Weights of a small GPT-style language model, trained from scratch on English Wikipedia: 284M tokens.
Each number is 200 + 30 x the weight over its row's rms, rounded and kept within 0 to 999. Layers, rows and columns count from 0. The size before them is the row's rms in percent of the matrix's.

# layer 2 MLP up, 320x128, rms 0.144, rows 26-62, columns 64-127
094,215,235,244,156,158,147,209,229,172,196,166,164,255,220,241,255,238,202,174,218,250,235,210,224,224,193,171,211,218,215,140,186,205,199,238,159,175,144,233,192,180,199,240,204,171,181,200,194,208,182,184,208,191,183,169,232,257,207,200,210,217,239,234,172
088,191,205,182,256,167,201,216,251,189,191,170,186,204,196,133,184,173,211,227,275,138,180,236,231,168,200,185,203,214,194,215,188,194,233,173,211,173,159,158,111,173,234,206,201,204,151,181,212,198,216,190,227,174,165,223,160,210,199,219,227,155,198,219,183
106,172,185,237,190,212,233,180,201,237,240,148,259,173,195,181,210,226,199,195,250,224,212,168,200,170,173,206,180,261,203,219,229,224,249,208,169,213,188,216,221,167,181,169,146,278,225,196,198,179,150,178,233,211,165,191,176,189,127,200,166,144,234,221,204
111,174,193,239,195,228,156,157,185,215,137,244,205,196,222,180,221,148,184,137,218,182,191,179,247,241,201,231,178,161,228,235,177,231,239,217,143,234,198,186,188,172,210,171,209,167,181,200,210,180,206,228,213,244,186,182,231,143,187,251,213,205,231,203,208
103,169,188,207,199,200,186,181,216,212,200,190,118,238,165,195,242,178,231,209,208,188,286,204,222,237,172,193,181,165,144,165,219,170,165,201,200,208,165,177,246,170,214,211,196,150,227,202,168,141,203,198,195,273,185,194,195,207,179,197,182,161,190,250,226
098,205,235,179,202,224,158,180,206,253,184,210,147,232,238,177,135,224,191,234,198,155,233,162,187,200,262,169,226,220,201,192,230,171,184,218,197,176,254,158,183,172,186,227,240,200,188,225,241,198,219,155,178,147,184,182,191,148,188,268,237,203,167,225,176
101,160,159,215,214,153,172,153,215,224,206,203,212,192,200,223,187,180,204,253,206,175,227,166,186,197,218,195,143,153,192,183,234,236,169,231,199,214,218,181,195,180,260,165,192,166,215,192,212,180,232,233,174,167,116,195,170,166,172,246,233,184,200,200,206
096,216,196,183,226,198,162,226,243,223,185,244,169,229,197,216,201,185,170,198,197,203,224,220,213,168,245,223,188,214,182,156,233,180,267,223,189,288,224,180,204,190,170,210,236,215,216,239,177,228,202,187,142,183,213,184,127,167,146,194,212,214,212,195,226
097,215,150,233,211,180,184,181,200,192,158,196,170,242,253,239,203,203,165,161,260,142,183,212,202,214,194,127,167,187,205,226,240,249,196,172,216,233,236,196,189,209,194,210,187,191,200,234,213,238,220,198,230,179,192,180,201,216,150,139,184,178,147,171,226
101,201,201,187,214,177,168,214,177,239,190,203,251,203,185,172,184,179,160,212,146,200,245,181,250,207,210,222,189,167,207,222,200,188,165,249,220,239,242,227,190,193,180,199,207,164,185,168,213,299,182,224,199,248,202,218,183,144,199,262,170,206,160,216,139
107,232,221,206,198,211,197,131,199,189,196,152,191,232,227,134,240,200,221,238,198,183,174,203,187,163,199,200,242,181,200,223,198,249,221,199,170,166,160,193,203,202,197,195,229,162,242,151,206,186,211,216,227,146,210,149,180,216,173,199,251,241,201,271,172
096,247,186,208,194,198,188,223,206,192,180,266,224,172,198,209,202,169,193,189,127,125,195,199,269,234,235,234,151,214,208,177,187,209,175,212,156,195,214,222,240,223,220,192,189,214,200,240,192,205,207,253,211,187,190,209,174,156,242,200,183,197,197,196,167
102,172,190,211,215,280,211,235,178,176,193,212,212,190,215,191,213,209,243,197,155,180,240,202,268,207,278,204,206,150,164,222,212,171,186,214,198,265,207,263,253,197,202,180,167,187,196,189,179,238,163,175,181,242,259,233,189,202,243,176,177,234,176,208,201
100,221,262,206,188,154,155,197,236,187,175,183,222,187,161,185,263,156,189,160,192,223,237,190,163,163,212,179,189,191,247,210,249,213,211,166,211,186,202,155,191,217,275,190,194,184,169,176,231,213,218,188,183,162,149,213,175,230,253,169,233,185,224,159,147
098,187,215,228,269,180,152,237,197,202,231,215,179,248,195,264,177,203,231,205,233,156,204,190,161,179,201,248,195,192,219,165,199,214,215,183,210,243,210,167,133,259,174,151,179,182,175,205,195,229,196,219,149,199,256,179,203,215,191,167,194,199,198,224,224
106,200,203,191,224,256,203,205,198,185,222,155,172,230,197,175,194,201,177,162,240,237,222,231,156,202,159,182,199,218,138,204,221,171,236,163,228,189,173,214,185,194,182,257,222,227,220,214,153,195,258,180,271,205,207,197,205,216,180,199,212,207,217,101,208
100,173,186,202,169,235,215,178,232,189,198,194,221,217,177,227,186,219,161,228,225,193,132,193,216,253,232,207,157,240,184,181,253,192,197,200,177,192,203,202,187,220,192,215,198,197,185,207,195,222,201,210,249,263,159,193,226,158,129,226,182,221,141,253,204
101,170,202,170,173,154,207,175,162,217,176,207,192,162,215,235,225,203,201,207,241,218,184,211,202,150,180,205,184,185,195,223,222,188,245,196,222,145,172,213,163,203,203,240,234,207,196,224,231,218,220,176,196,235,214,216,224,256,164,229,248,206,173,171,191
108,186,203,252,173,186,293,205,171,214,173,196,137,227,197,214,167,221,192,198,217,216,234,210,204,201,211,171,189,246,207,207,146,228,228,222,191,189,228,220,185,221,172,217,216,215,249,239,195,167,201,221,207,133,208,187,211,158,222,202,208,208,181,141,277
096,220,161,187,226,183,211,195,219,224,230,265,223,174,175,211,186,198,231,143,201,250,187,189,213,189,170,197,267,206,224,175,264,196,210,147,211,180,177,193,222,238,274,216,190,196,193,188,230,173,166,186,212,269,177,171,205,209,229,192,203,234,186,209,228
090,224,199,168,194,194,168,225,191,186,249,181,225,245,220,228,259,213,186,252,204,187,257,233,231,184,241,272,184,208,166,247,237,253,209,234,174,197,205,190,237,228,220,194,207,209,216,196,206,196,196,207,200,165,212,204,145,179,191,216,185,177,196,251,161
103,223,157,181,183,232,216,241,168,196,226,231,204,206,223,203,186,237,197,210,228,168,159,162,171,199,191,186,159,200,184,252,220,166,205,225,222,278,210,184,202,203,208,210,172,237,276,225,198,139,158,186,193,169,213,200,178,216,233,215,189,134,179,220,205
103,183,205,185,132,225,221,186,198,181,187,174,234,176,176,185,230,149,250,245,170,240,205,177,187,138,182,202,136,143,162,204,184,205,187,180,206,207,167,204,218,240,199,143,255,152,150,150,227,225,207,221,191,187,205,190,205,224,232,248,157,139,175,185,153
093,162,251,244,200,131,225,204,210,236,156,224,159,204,180,254,212,240,168,193,175,183,204,159,214,191,246,165,233,179,191,198,210,180,215,153,146,150,175,193,198,187,184,181,207,185,255,163,237,179,188,196,224,209,225,168,162,207,198,147,206,213,143,172,267
101,168,233,248,206,154,211,238,199,213,166,166,185,199,212,203,245,184,202,223,230,213,167,211,195,150,159,211,212,212,219,232,205,229,228,178,219,225,175,212,242,159,200,204,161,166,209,231,165,203,214,215,259,201,227,201,190,238,226,164,161,151,215,161,159
106,176,197,227,219,210,185,186,222,194,245,194,200,241,210,234,204,156,201,225,215,164,198,172,223,194,212,184,204,174,227,175,179,234,224,139,202,228,196,235,193,202,228,200,189,204,182,214,165,225,151,217,173,179,197,211,203,216,183,278,249,190,156,179,180
092,213,193,230,231,202,207,231,211,135,133,175,190,228,263,196,233,161,196,201,137,226,227,184,189,184,241,262,206,165,234,183,219,190,237,197,242,208,234,241,245,157,194,231,143,190,168,230,200,204,204,178,230,175,171,166,202,193,169,222,178,183,217,224,171
100,196,188,178,164,141,188,234,215,214,199,198,247,178,207,200,159,189,169,155,231,250,209,266,165,188,195,223,242,245,194,164,146,218,224,209,182,224,226,228,235,178,218,214,189,281,165,176,166,134,168,200,179,221,210,184,210,199,193,232,213,214,224,144,173
102,179,224,184,146,156,191,218,157,194,177,203,194,211,216,193,227,190,206,197,192,218,192,189,189,190,223,186,197,219,221,214,261,181,188,183,204,189,231,235,211,216,244,238,245,210,131,169,235,192,232,248,259,145,181,224,189,190,170,179,218,157,257,197,205
101,201,192,206,209,224,204,244,199,211,188,167,221,197,201,232,207,252,157,164,205,236,219,184,210,172,205,181,145,179,210,218,124,232,246,206,163,163,246,230,208,227,172,210,186,190,161,186,207,185,209,217,206,201,186,155,216,165,172,224,237,171,155,172,236
084,257,237,235,202,219,134,171,214,192,208,209,255,233,221,155,213,219,227,204,205,218,162,198,193,195,197,199,181,215,243,176,161,273,183,217,159,228,234,245,199,214,224,233,252,164,213,190,169,184,202,193,192,221,189,178,179,181,150,174,210,184,240,174,159
106,222,272,185,211,203,149,205,194,184,239,186,189,229,227,184,189,211,193,210,235,188,186,180,192,217,207,252,172,168,133,184,180,212,203,193,240,226,182,190,180,186,208,224,149,249,229,251,199,179,216,177,188,159,129,160,239,125,160,202,205,217,242,166,194
109,205,196,222,168,203,250,179,248,157,244,243,191,248,146,228,191,194,214,132,211,188,172,146,228,245,228,172,216,244,214,200,199,260,165,169,190,168,178,204,207,164,166,200,174,214,229,236,211,210,200,210,260,176,225,217,193,222,237,214,211,158,233,234,173
087,195,193,194,230,237,180,209,245,211,172,191,245,188,202,224,224,185,163,212,176,215,169,291,254,181,167,159,205,246,205,156,183,199,160,202,114,147,203,218,173,202,213,225,200,163,177,203,200,176,224,165,257,253,204,236,140,252,207,186,168,197,174,227,176
081,272,209,232,193,224,200,214,205,185,193,194,272,208,158,202,197,171,257,185,203,217,199,211,183,139,264,218,233,241,185,241,185,212,243,199,268,233,173,188,257,201,186,248,156,221,172,229,181,197,216,231,146,207,233,164,195,151,204,222,207,178,186,214,210
099,163,170,246,221,201,180,206,223,193,242,139,193,204,142,191,249,192,203,225,198,138,201,182,161,221,214,207,186,216,230,240,200,179,219,244,174,173,170,186,193,165,252,206,240,150,213,157,204,163,238,154,259,178,190,191,223,206,174,184,235,161,178,248,207
100,235,179,244,212,179,230,208,254,203,209,161,180,262,201,213,198,240,199,230,189,215,213,181,184,181,151,224,250,210,151,188,160,220,210,199,210,184,265,211,246,183,215,157,203,201,166,176,175,209,208,258,210,198,223,166,209,202,185,224,211,249,218,130,208
# layer 2 MLP down (transposed), 320x128, rms 0.153, rows 26-61, columns 64-127
092,162,205,189,167,156,198,210,181,175,216,192,169,273,213,174,239,235,164,187,211,210,200,180,161,243,224,145,155,169,208,206,211,193,200,215,184,151,151,212,231,214,228,184,208,204,237,211,187,202,177,196,244,162,175,165,253,143,195,245,231,246,232,246,240
098,223,155,169,172,224,201,144,219,224,200,241,168,191,173,228,215,187,213,150,249,225,166,174,174,159,246,200,237,225,268,194,216,228,240,205,180,183,191,211,235,236,225,213,207,159,153,164,216,186,282,172,141,210,228,209,210,258,210,191,240,219,194,175,128
102,219,204,197,234,141,198,217,253,183,247,212,225,190,213,201,243,190,238,138,205,168,164,166,258,205,198,224,209,169,202,254,187,197,182,208,212,192,275,210,195,223,199,166,181,232,139,214,173,219,175,205,231,207,228,191,210,173,218,270,247,224,204,188,208
100,264,236,197,132,207,243,183,183,210,160,169,215,200,213,227,174,170,239,208,205,205,194,250,184,171,242,178,197,221,166,187,213,207,238,211,244,196,221,155,215,222,213,222,227,205,200,216,224,210,189,238,244,197,214,195,241,259,248,216,199,151,260,216,236
096,220,213,188,167,180,242,210,184,233,199,233,161,222,135,192,180,214,236,204,253,199,253,211,249,186,201,181,215,181,209,140,228,252,164,189,167,172,146,215,189,237,251,243,216,199,237,248,178,195,187,239,228,217,218,215,236,204,185,151,198,141,203,214,195
100,240,186,200,181,196,238,224,181,109,247,216,180,227,220,174,264,168,210,250,159,173,220,198,201,193,199,187,213,257,228,212,216,192,181,171,208,172,169,217,166,169,211,235,199,228,158,169,183,248,191,205,189,236,224,138,188,198,219,160,188,191,232,217,160
102,206,243,131,190,176,163,209,184,185,214,229,235,177,211,197,161,254,184,200,164,189,217,219,214,223,186,165,144,211,170,249,178,211,233,143,204,170,210,236,186,238,231,250,181,168,165,184,134,181,220,140,180,218,219,227,236,150,157,208,208,185,183,217,220
102,179,213,197,218,138,191,194,208,195,243,208,208,204,139,312,226,228,231,203,243,220,151,225,247,268,186,201,195,158,220,213,194,179,222,233,232,196,186,180,202,149,175,213,189,190,172,126,190,177,202,177,212,206,167,231,173,210,205,186,164,194,189,233,188
101,237,204,243,173,201,166,258,224,230,177,190,178,220,217,221,225,161,176,170,195,165,201,195,204,169,221,198,167,177,219,195,205,225,135,196,222,226,221,190,170,194,190,202,150,198,197,184,157,228,227,192,183,188,186,183,208,206,242,167,170,184,230,209,194
107,149,192,202,192,237,202,169,185,178,203,191,236,172,185,163,233,150,229,192,165,220,215,186,156,189,217,188,185,182,207,173,250,201,203,164,212,146,177,165,182,239,234,252,183,162,187,188,160,227,213,197,207,161,245,223,219,281,213,162,168,172,172,235,236
104,176,222,177,213,199,257,151,178,178,154,255,198,224,147,224,148,236,215,192,232,155,167,232,218,182,158,223,260,203,184,217,164,160,213,136,237,185,237,161,194,222,230,201,234,205,200,221,169,202,235,180,205,179,231,175,211,179,214,187,203,170,143,205,174
099,157,167,219,192,182,221,240,247,167,229,233,149,213,193,228,179,188,190,225,219,158,200,262,228,252,221,155,202,259,228,156,208,189,159,165,173,150,195,191,214,187,172,185,198,231,174,219,184,188,193,311,188,165,223,173,153,142,266,164,212,176,214,159,232
096,155,176,182,179,167,218,205,185,193,196,156,158,190,230,226,177,142,159,149,195,200,194,214,200,211,208,174,204,212,211,197,169,165,198,230,138,231,199,209,185,226,140,236,223,185,221,205,229,183,185,240,212,204,209,152,186,190,201,196,255,211,180,201,197
103,214,181,232,170,207,221,259,197,195,245,157,190,225,205,258,271,214,256,123,197,200,200,192,169,214,204,150,196,206,174,209,216,227,183,181,149,201,187,208,182,240,233,253,208,174,159,160,281,186,154,215,178,228,182,203,247,227,211,192,223,167,225,223,238
083,191,152,218,256,275,214,183,211,211,212,272,155,173,215,258,198,175,175,142,183,213,189,185,225,171,186,236,180,237,232,191,205,169,154,189,207,269,158,203,194,205,202,180,147,212,167,206,189,251,201,219,210,205,178,204,241,239,187,190,244,176,232,238,189
106,230,188,185,219,166,177,131,215,224,168,209,219,199,206,186,227,192,219,150,242,157,191,185,196,214,197,228,252,185,205,204,157,182,229,175,231,241,139,204,206,135,177,212,225,173,176,198,197,202,129,182,183,175,122,188,228,165,215,233,219,220,181,210,233
095,249,145,190,185,176,230,215,172,227,201,241,253,161,222,150,148,223,115,229,171,212,241,176,198,267,214,149,160,258,157,200,220,168,185,205,199,225,213,218,208,216,237,158,200,219,185,183,257,188,218,195,255,208,191,253,195,183,176,223,184,213,163,233,215
104,172,266,147,200,236,241,218,180,241,194,213,235,203,177,182,235,251,196,193,186,206,176,187,219,163,166,150,208,244,189,201,201,213,187,196,213,201,219,236,235,158,181,200,217,252,195,163,197,207,213,176,135,181,233,222,217,262,195,185,227,195,172,139,158
107,215,175,155,178,201,255,207,212,230,180,238,221,291,212,212,214,198,244,149,195,178,205,180,216,176,198,155,168,271,201,185,179,207,155,242,188,212,165,211,206,177,208,218,171,199,168,222,225,194,162,193,159,208,232,159,203,196,196,215,203,228,167,158,239
101,170,269,180,207,204,218,177,212,165,210,173,249,232,185,179,212,216,143,210,233,173,163,191,189,152,160,200,175,215,176,180,184,213,251,204,232,153,195,236,182,143,209,219,209,240,208,174,164,239,188,244,174,137,177,203,232,195,231,212,212,184,205,151,173
097,168,242,159,139,221,210,227,169,157,232,190,209,146,186,130,173,183,184,175,227,222,238,224,186,179,222,233,186,215,153,196,242,220,236,205,194,236,186,245,214,221,239,211,238,191,190,233,181,179,176,218,171,219,190,194,240,204,177,187,158,157,174,187,192
105,163,169,209,193,191,181,237,230,228,227,214,162,147,187,168,191,194,199,184,209,198,237,232,193,253,234,215,205,153,234,182,196,156,186,183,256,209,242,193,195,252,173,231,189,167,163,158,228,216,246,133,232,170,201,211,180,87,184,173,221,194,208,254,240
098,198,171,245,207,189,193,195,235,146,238,195,252,224,156,221,190,232,250,203,200,243,180,187,174,181,225,195,246,246,254,258,218,265,207,226,197,151,150,230,203,206,222,187,156,190,215,164,220,196,252,208,162,229,212,163,234,206,212,186,179,245,200,203,185
089,143,217,213,201,179,172,191,177,198,151,230,193,204,184,168,224,240,155,226,201,208,194,153,201,207,176,169,225,194,219,193,261,216,188,234,186,233,194,171,184,142,181,208,177,229,200,204,147,186,227,205,220,145,202,218,212,239,187,222,188,190,177,220,208
102,183,261,265,164,213,194,167,214,206,187,205,194,192,220,236,242,259,191,156,207,191,163,202,194,212,244,219,194,167,212,202,190,202,158,187,150,229,213,171,185,179,229,171,213,242,213,206,156,231,204,162,254,205,202,190,196,210,181,145,196,207,234,170,221
101,268,213,172,196,243,108,239,168,194,199,238,171,160,195,201,197,229,178,188,160,187,221,166,209,148,156,166,181,215,223,227,189,181,162,247,185,222,180,199,206,219,194,212,256,183,194,218,221,247,182,184,190,205,206,170,230,191,186,198,210,190,183,203,234
093,214,200,161,191,207,202,186,170,171,193,178,198,165,238,185,240,181,179,217,189,200,226,167,219,168,189,178,183,214,184,147,199,235,194,188,187,184,187,190,234,256,197,189,231,187,192,161,214,155,233,202,216,220,169,145,168,221,181,148,201,219,201,190,182
101,195,113,203,200,170,139,176,187,106,190,277,212,190,151,167,178,206,204,245,239,233,190,271,182,199,194,179,164,198,189,197,226,167,215,200,207,230,192,155,204,216,200,186,147,237,207,140,187,203,221,221,254,175,173,212,213,193,211,196,189,206,218,232,164
093,223,206,221,177,287,235,247,183,194,190,217,208,198,263,222,249,230,189,211,182,207,239,168,159,207,223,243,207,194,175,206,218,252,207,201,205,204,204,212,272,144,196,204,177,215,134,198,202,206,212,191,214,193,220,221,206,194,195,156,204,136,229,133,167
091,242,203,214,207,234,189,195,230,252,190,203,168,179,207,232,214,236,171,169,217,185,164,187,216,156,228,144,237,224,209,210,194,232,253,196,293,204,175,200,239,177,221,203,229,155,202,167,226,179,205,206,162,199,210,148,182,132,159,177,205,176,193,188,207
085,259,163,143,181,180,195,198,189,232,180,210,209,190,197,151,273,168,147,215,199,193,130,215,174,183,218,213,216,181,167,203,197,206,233,211,244,220,227,180,208,194,204,198,194,199,191,240,194,221,227,177,206,236,208,192,169,135,119,187,170,225,203,188,174
099,203,206,244,175,243,243,185,224,250,228,138,159,170,233,164,199,240,185,195,211,242,165,208,190,156,152,184,198,194,215,203,216,252,276,195,156,149,225,212,158,194,200,216,182,247,200,154,238,205,215,251,208,207,205,192,148,262,176,223,178,195,188,228,187
102,163,201,184,148,186,231,197,181,188,273,231,195,148,174,163,202,144,231,156,202,166,174,200,182,203,191,206,170,214,153,203,155,209,186,226,179,176,187,170,190,214,168,252,195,236,226,146,192,183,203,202,254,166,126,192,236,209,192,173,207,215,241,182,247
101,186,223,175,171,186,179,208,166,140,221,233,263,240,199,193,92,209,233,183,214,219,186,158,163,195,176,196,200,170,208,156,177,189,192,171,247,250,197,185,233,227,206,227,184,201,188,199,194,213,205,246,228,199,231,220,195,190,208,183,282,197,184,199,154
093,216,171,228,194,197,183,152,198,188,185,171,111,171,193,223,241,165,259,203,218,204,155,225,148,227,214,222,222,194,218,216,208,159,165,220,189,153,187,173,142,155,186,203,145,212,165,225,234,225,169,205,190,162,244,173,137,183,263,240,249,211,219,154,188
108,167,268,171,174,197,191,166,163,207,256,206,245,192,138,173,207,235,194,134,183,220,194,181,256,168,177,235,208,181,170,140,209,191,175,159,253,232,213,200,177,188,203,201,198,206,144,248,168,238,212,193,244,147,207,228,215,173,216,242,192,180,209,194,199
# layer 2 MLP gate, 320x128, rms 0.149, rows 27-62, columns 64-127
088,180,234,223,175,226,214,180,161,186,161,159,168,188,196,210,208,207,238,208,162,276,243,178,240,253,263,229,208,203,186,184,202,227,176,196,179,203,197,237,202,227,159,227,228,225,212,189,213,217,189,215,196,216,183,171,180,232,206,198,168,240,229,191,202
099,208,235,246,248,208,197,161,173,196,257,160,211,224,253,212,200,212,209,208,208,180,191,214,185,218,200,225,175,241,181,244,227,219,223,186,213,237,165,221,201,134,200,115,217,259,216,195,198,159,141,219,224,211,256,179,234,182,170,236,198,204,188,177,209
110,184,245,167,177,220,179,209,189,236,246,157,190,212,200,253,189,237,210,193,215,218,186,218,198,171,198,203,217,270,194,202,210,181,132,236,219,198,228,181,224,226,208,237,218,219,217,187,183,184,207,195,196,112,185,190,166,259,199,171,209,169,161,255,191
103,204,255,224,195,184,178,273,174,198,191,210,239,184,194,183,210,216,179,178,191,198,163,190,220,213,247,221,258,194,245,266,178,179,272,166,213,194,165,210,194,205,178,161,176,180,133,212,201,264,229,171,186,231,182,173,152,218,215,263,149,245,212,216,206
103,214,209,217,176,167,243,173,218,148,189,185,200,181,190,201,243,219,220,183,178,267,186,195,227,172,121,176,184,207,193,211,180,197,240,169,212,258,150,198,211,189,213,146,194,140,232,203,203,205,208,216,222,219,224,228,195,254,191,183,200,159,209,177,236
096,203,250,159,198,222,204,242,168,188,151,170,205,184,214,170,197,210,181,189,216,188,176,248,205,182,196,147,198,203,186,254,225,213,191,159,163,175,205,191,206,229,194,250,144,237,187,177,121,192,199,163,246,240,226,216,272,194,247,204,219,161,239,204,237
098,299,140,262,202,229,200,221,276,208,260,182,163,198,204,222,169,185,249,187,208,140,222,183,206,189,161,255,200,234,195,182,251,185,155,192,178,206,215,134,191,200,161,170,204,207,190,154,156,185,211,222,202,226,204,198,162,184,196,193,210,210,154,219,203
108,211,212,170,158,191,213,182,200,259,168,231,203,186,177,253,191,229,174,231,217,170,217,195,262,249,253,182,198,180,203,182,204,200,209,190,190,202,271,193,199,169,243,216,228,181,163,224,180,147,197,226,198,220,174,193,260,184,227,206,169,179,183,249,228
105,190,196,203,153,191,228,233,168,252,183,144,194,203,202,236,172,214,223,241,148,188,171,249,222,133,157,197,219,230,183,197,198,201,173,178,137,187,239,206,183,207,224,163,190,233,251,188,197,129,198,203,241,179,160,198,175,165,187,174,204,186,211,208,204
101,209,219,189,215,192,194,251,225,181,198,217,194,163,188,286,175,209,213,191,184,217,269,198,233,259,191,242,157,227,224,182,185,156,212,238,258,240,258,239,226,179,287,202,143,224,178,234,195,211,179,210,170,222,149,236,193,175,198,218,140,221,219,199,209
102,180,195,256,168,215,173,254,240,222,205,199,176,203,174,251,184,150,220,196,217,218,263,184,214,253,222,298,205,183,218,166,183,186,201,188,175,168,208,175,216,220,208,186,186,174,164,199,174,151,202,184,184,174,167,151,204,205,230,205,238,161,240,230,194
095,150,157,195,170,192,232,186,206,175,205,211,262,192,224,186,201,235,198,169,189,247,213,266,233,181,240,167,215,273,162,193,190,248,220,187,212,240,199,205,194,235,194,200,210,254,210,254,216,181,143,244,261,234,245,192,190,207,185,143,202,193,193,157,263
100,165,185,193,167,201,190,141,195,187,244,176,187,262,158,224,215,188,238,185,201,179,218,164,161,194,120,167,175,226,199,221,191,173,226,193,160,209,208,190,178,205,207,193,213,202,216,206,229,144,183,192,217,192,232,219,186,206,167,138,221,199,180,181,247
091,214,182,232,189,270,219,169,230,202,218,240,212,239,164,181,218,189,203,220,220,154,163,220,210,225,189,198,196,147,237,190,172,190,249,219,249,200,182,167,203,199,213,193,244,198,211,223,154,204,268,147,198,191,139,215,188,201,223,222,183,168,207,196,174
107,229,229,226,244,186,198,192,190,233,180,189,245,280,226,130,224,203,189,194,184,205,201,258,209,200,198,210,225,222,218,231,217,159,214,187,227,212,173,198,204,183,251,223,190,204,181,184,175,168,235,244,215,146,212,150,161,189,231,216,174,191,203,154,157
098,176,230,269,219,113,247,188,188,154,185,171,214,207,213,155,183,236,266,169,165,233,195,221,243,183,186,240,238,208,196,208,176,196,236,202,174,217,154,188,218,223,224,217,182,207,230,241,140,216,205,258,162,188,175,218,198,224,189,257,178,160,176,189,213
094,219,200,190,257,220,176,206,251,197,200,167,237,252,193,115,190,217,220,193,193,205,251,202,192,224,207,213,222,223,237,197,169,224,175,204,157,225,243,154,201,215,218,166,201,194,169,180,169,172,196,171,159,168,221,160,234,182,237,215,135,162,238,206,203
111,207,161,184,182,191,269,252,227,140,276,200,210,269,166,202,218,198,219,162,163,227,181,188,201,202,201,254,227,195,175,213,205,205,201,183,145,204,159,267,226,218,242,168,260,183,162,151,235,173,225,208,231,195,176,188,214,184,234,176,199,137,243,149,237
094,178,241,211,148,197,207,188,160,206,188,212,220,230,149,164,223,234,205,181,142,194,224,222,184,181,262,234,182,240,223,170,216,217,223,264,211,188,185,237,199,165,134,215,243,172,179,206,169,233,221,222,222,173,144,236,222,221,175,144,206,221,211,246,167
095,206,171,208,192,168,238,190,164,190,145,198,191,256,226,178,140,219,192,144,183,209,186,225,239,194,228,141,239,240,258,169,168,225,188,128,156,163,182,191,185,184,199,205,206,238,228,228,157,215,190,216,197,181,145,175,239,209,246,210,198,219,212,161,244
100,191,219,161,218,210,205,211,196,185,248,235,166,183,204,176,250,246,215,164,211,214,241,197,214,161,214,220,171,209,167,177,206,211,222,166,271,181,180,185,172,211,199,192,220,220,189,161,221,124,200,184,243,195,213,204,190,128,205,172,179,182,194,153,255
104,253,231,164,148,239,217,217,206,209,168,184,215,195,191,227,225,192,227,233,163,253,203,199,182,199,193,237,158,154,186,231,217,195,170,225,219,185,227,174,210,223,198,178,221,175,140,171,199,255,219,254,152,181,152,135,191,213,226,238,175,173,191,218,156
095,154,214,206,161,166,242,136,190,156,162,192,195,185,241,205,190,193,244,198,198,135,206,187,205,137,186,227,211,220,186,183,217,218,220,207,234,208,138,226,175,139,231,266,238,221,189,210,164,220,233,184,198,186,196,170,178,159,205,214,195,211,156,162,205
108,178,219,108,220,161,239,266,171,191,200,255,216,193,127,194,178,184,281,154,180,160,170,170,215,223,156,220,150,196,178,180,232,186,205,225,223,228,190,202,174,235,193,189,182,170,196,214,178,214,222,215,235,221,169,200,241,226,199,196,184,169,185,252,243
106,227,192,203,153,200,197,256,151,207,173,207,236,217,216,200,152,224,156,233,198,203,192,201,204,236,168,175,171,216,212,147,152,224,178,210,218,193,186,179,183,209,174,151,193,215,198,183,232,160,183,216,209,270,188,200,173,276,189,218,172,225,198,143,221
080,219,208,202,189,128,189,213,236,198,139,162,146,204,187,207,223,179,156,203,187,199,225,207,200,146,221,248,195,231,234,172,189,199,255,174,212,229,221,278,208,148,216,210,253,206,191,212,172,198,207,163,252,146,157,196,197,238,208,211,163,184,168,175,189
102,182,212,187,173,193,221,189,196,151,171,152,221,205,254,216,230,179,155,213,134,186,159,207,190,188,201,217,180,243,185,204,236,266,122,232,254,233,193,174,218,181,186,196,228,204,181,204,222,144,195,147,191,161,176,147,195,185,171,211,170,207,157,180,139
099,160,171,200,197,172,179,260,194,196,205,235,236,228,163,204,207,175,206,184,145,169,205,165,189,190,224,233,122,162,196,176,206,212,184,215,180,188,170,202,145,233,183,217,243,209,204,240,201,208,166,236,207,167,181,199,224,225,179,141,151,188,111,250,226
099,219,168,234,269,218,212,256,210,226,200,185,216,247,204,248,200,248,194,175,240,181,181,178,212,190,248,170,186,184,225,226,194,207,209,173,169,230,192,250,246,237,156,184,209,180,202,182,183,197,201,174,253,224,190,190,227,171,193,234,207,75,229,185,214
083,264,232,188,194,187,153,231,183,269,234,211,221,220,198,197,262,241,198,202,219,171,171,233,206,194,223,204,173,209,206,159,201,216,200,200,203,227,218,200,199,251,270,206,199,184,236,214,179,231,198,171,198,206,213,140,167,179,214,197,183,213,224,129,243
103,229,204,178,204,211,178,193,165,161,208,182,227,197,237,243,148,192,166,184,201,240,171,215,198,211,203,156,190,183,220,186,251,186,141,230,233,230,245,225,240,206,219,146,263,181,218,206,191,219,182,244,193,199,188,228,238,261,186,191,250,159,169,230,155
110,183,183,193,155,212,248,180,171,190,224,248,196,195,170,185,168,171,190,149,216,172,142,116,142,242,182,175,164,206,192,217,165,220,196,204,175,114,217,183,195,178,196,178,174,204,239,219,197,229,156,201,257,170,179,208,225,220,196,160,199,212,225,242,187
089,219,180,186,215,166,191,221,216,188,162,225,166,204,175,241,266,212,207,213,117,204,158,222,191,229,189,192,180,171,256,211,240,169,190,246,170,264,217,214,147,173,247,203,213,186,150,241,191,169,224,179,274,138,171,244,180,214,243,194,206,216,211,175,190
086,204,181,230,269,254,240,207,235,147,165,174,251,183,207,250,237,248,235,205,176,250,155,225,214,165,188,233,219,200,224,232,142,281,202,196,209,228,191,212,196,245,189,220,165,194,182,184,178,202,206,254,176,218,221,202,185,202,161,163,148,224,178,210,198
098,183,171,230,193,277,186,219,239,236,171,233,223,223,210,225,216,175,213,190,191,212,210,263,237,222,196,165,249,192,194,199,203,203,162,215,153,196,241,213,221,162,225,234,240,167,259,182,206,200,173,167,145,207,241,170,199,182,177,195,206,213,160,232,219
104,207,191,238,153,143,255,212,249,255,163,187,186,226,189,212,185,216,196,214,169,196,186,187,162,157,179,249,252,164,158,212,199,214,239,204,177,225,252,233,218,206,231,185,169,196,187,186,225,248,218,207,171,233,239,200,210,209,228,169,168,214,229,221,207